config.yaml
d_model: 256
positions: "rope"
rope_base: 10000.0
rope_fraction: 0.25
tie_embeddings: true
extras: ["capped logits"]
init: "normal"
init_std_qkv: 0.0328
init_std_o: 0.0328
lr: 0.00202
beta1: 0.95
grad_clip: 2.0
seq_len: 256
steps: 5600
Each number is 128 + 32 x the weight over its row's rms, rounded and kept within 0 to 255. Layers, rows and columns count from 0. Numbers have three digits each. The size before them is the row's rms in percent of the matrix's.

# gate: layer 11 MLP gate, 704x256, rms 0.0869, rows 694-703, columns 128-191
# up: layer 11 MLP up, 704x256, rms 0.0915, rows 694-703, columns 128-191
# down: layer 11 MLP down (transposed), 704x256, rms 0.086, rows 694-703, columns 128-191
gate694 104:111100120130122089115086135135084131096125129114124126174149125084164062112142137113152079105153145147122115086092218137161119163131116119140107153128152157124138129096097093149101141134063092
up694 103:123197118101098154079153126124175130099091195186148110172147154164159122132122117128154115113141132187145145144136153106108171142160092154099148109128063094100139135167133123119078121135199153
down694 105:157100114055160116099142092122148151130095135139107101144148184121125169119183169137139156192093165161116127196070123146181116099113146121129188129146132136155183170093069151102158081123079121
gate695 103:146118190100124068121132158125087154132135101156101127091167163128126182126121125187177090099136109130165107110178092119162173164119146139166139155132063193094138142125167165139126183165096097
up695 101:112126127108102186205078110144061162131103147162070153085134080133104146150175168165210056155184160105077121052125142114139147150099145172101123148147127108109101129113128090103187160132177096
down695 104:136113112162106108117147069152153161115118122148142172130131050102127146075118094075116138134135096108184107133157149098037057122122165087099097114078140134131115153148109080174095160139090127
gate696 100:149117138166115205099064122140109180168141127084093124194109178087197116120108120158146144145134142061136133096111132115169123163131126168181132122141165147182162104163134115127154065091104101
up696 105:068092113146163144079176138127181136122112124151165124100156115140132076166113091181133138160142111115077142136110121098102176193138122103181064099101121143194131143114143115134153067128099038
down696 105:104135141187168116096108113143095156132160137137132117121154135137123147115158145158109136138165151108103139137143172150110092195065159139100099115127124142143115121115137135151129135128136108
gate697 103:081101105122116091107138102092080135147085166108100133162156160198138145094093113117070076065144090122097105152099127129197142083118125095131068103120140161178114109110110120138163131089081141
up697 114:138176133172124074115152094151091121139090106166156084127127055130154119107080134080149149097113130104162149179095132108125096149151220069103166124108066125115167113152138077110129119107185112
down697 117:092149149051098071117173130069201179173092152129172135088162153166105139136137102192148180128150103108168126065131121115255177115137159097121131124137115118149080119139077141117119121167139168
gate698 099:124146147110120145235136167175101169105118135137136152120191163086146177157113124133122167121131098106113093131135108072166149096095188083122119156137156075152068131155118158090096116137117121
up698 106:148134095106173177146150148156135157118135078168126143160128173106099113126117185135169125125148082144114181124121114062124115127104169101157113087101152102151052102127118134135083147208115153
down698 105:154166103112183156144140154156158138187083102143123117138154154113121144096145104146180105104144128170110134120119121081086070134173086166097128133158103066156142164159072148200147052065141194
gate699 100:114128149139137114126123107102163175166177125115082110178175107117151137139145195098161159118102155142095073149101119140167133161150162166117144163096129134098074079112152105155146126108161179
up699 100:143123087116108107124144114165082146141103130087131133090164123203110111143129153110166180144151136159142135117098100070135180123158133107132144081093126091120072131154212145152087084144081152
down699 097:112101119098146151194087131143130088139136119118083139179131121102168114111092148144139138199166186161142104140139134143252132138133111136066120105089145132152080129161101127120146118111086107
gate700 105:123116101073117141127118096185119119115121152129094139134139158190133151068156178119117052114178177106122090123158156100146123129088160180151170168101164101061161154124160085103091103081100113
up700 107:154177167122089154117160147134045211125090125131131120150129140154127125139159150139131116085159074123117153126140095146130143107155096113102099144149062150107196092071116136110144126158139116
down700 105:175108192058149138113139118100148147116137101156106132111145163100111098093126153130137135061140132129135119101118074054056145163125155079151073108146023163131114070159057156158147139086120150
gate701 100:192159120087148117125056126124130157092170077108118113138119094088143129157124163146149168124123086111114066180162126145153124172184129169130113167059133126114166103096127151097074145167106132
up701 105:178064186124090132117163102133064178159073122100077138189144106166147145138073184107150128115126102116154096129103125140146115185190116077187114127146156136158138133167097188135114142127124106
down701 103:179119111108127159143177105152184131163155160103130182141092140087131143160146128084106159097115159193110154166089086169066151211072141226104189107086092148140181205107121130109110051120188159
gate702 094:107165103134104122060107115130152121100085145089120108095129124133113118102179135100143212088132118160175114164128094107133217103143098074171135123142125163136131122131174172140118096128097129
up702 091:135120146149096090117169181168138185122103114139115122085132156107151131126105084078084164090151131155078155048114111062115192163106129106190119102076124088120156127147121159128106101144146077
down702 092:100146184106131139107064130126105129164118150159087103185079147182186125127164147083123064142130105153146145144154135123040078121126133145162158104127126124122129179145086095163122118151154164
gate703 098:112130152173115126064131120139073087184090098117176099164104107113108117127104159120094074200091132181152103141127147131143146106128145121185131152106092148102094091055123139155081080101100135
up703 096:147151063169106129153113080120146113146120128090128128152150157150092119113136121099079114188118143147150073144118101192126141107149195143145151141199127074107118098073126103111116151120147077
down703 096:145149113093176190148161105122142113106129183090151135083140128094120121129096190165169143137091100107132124184157117112033120118112145145146138097132133134123152078087119142080194166143120141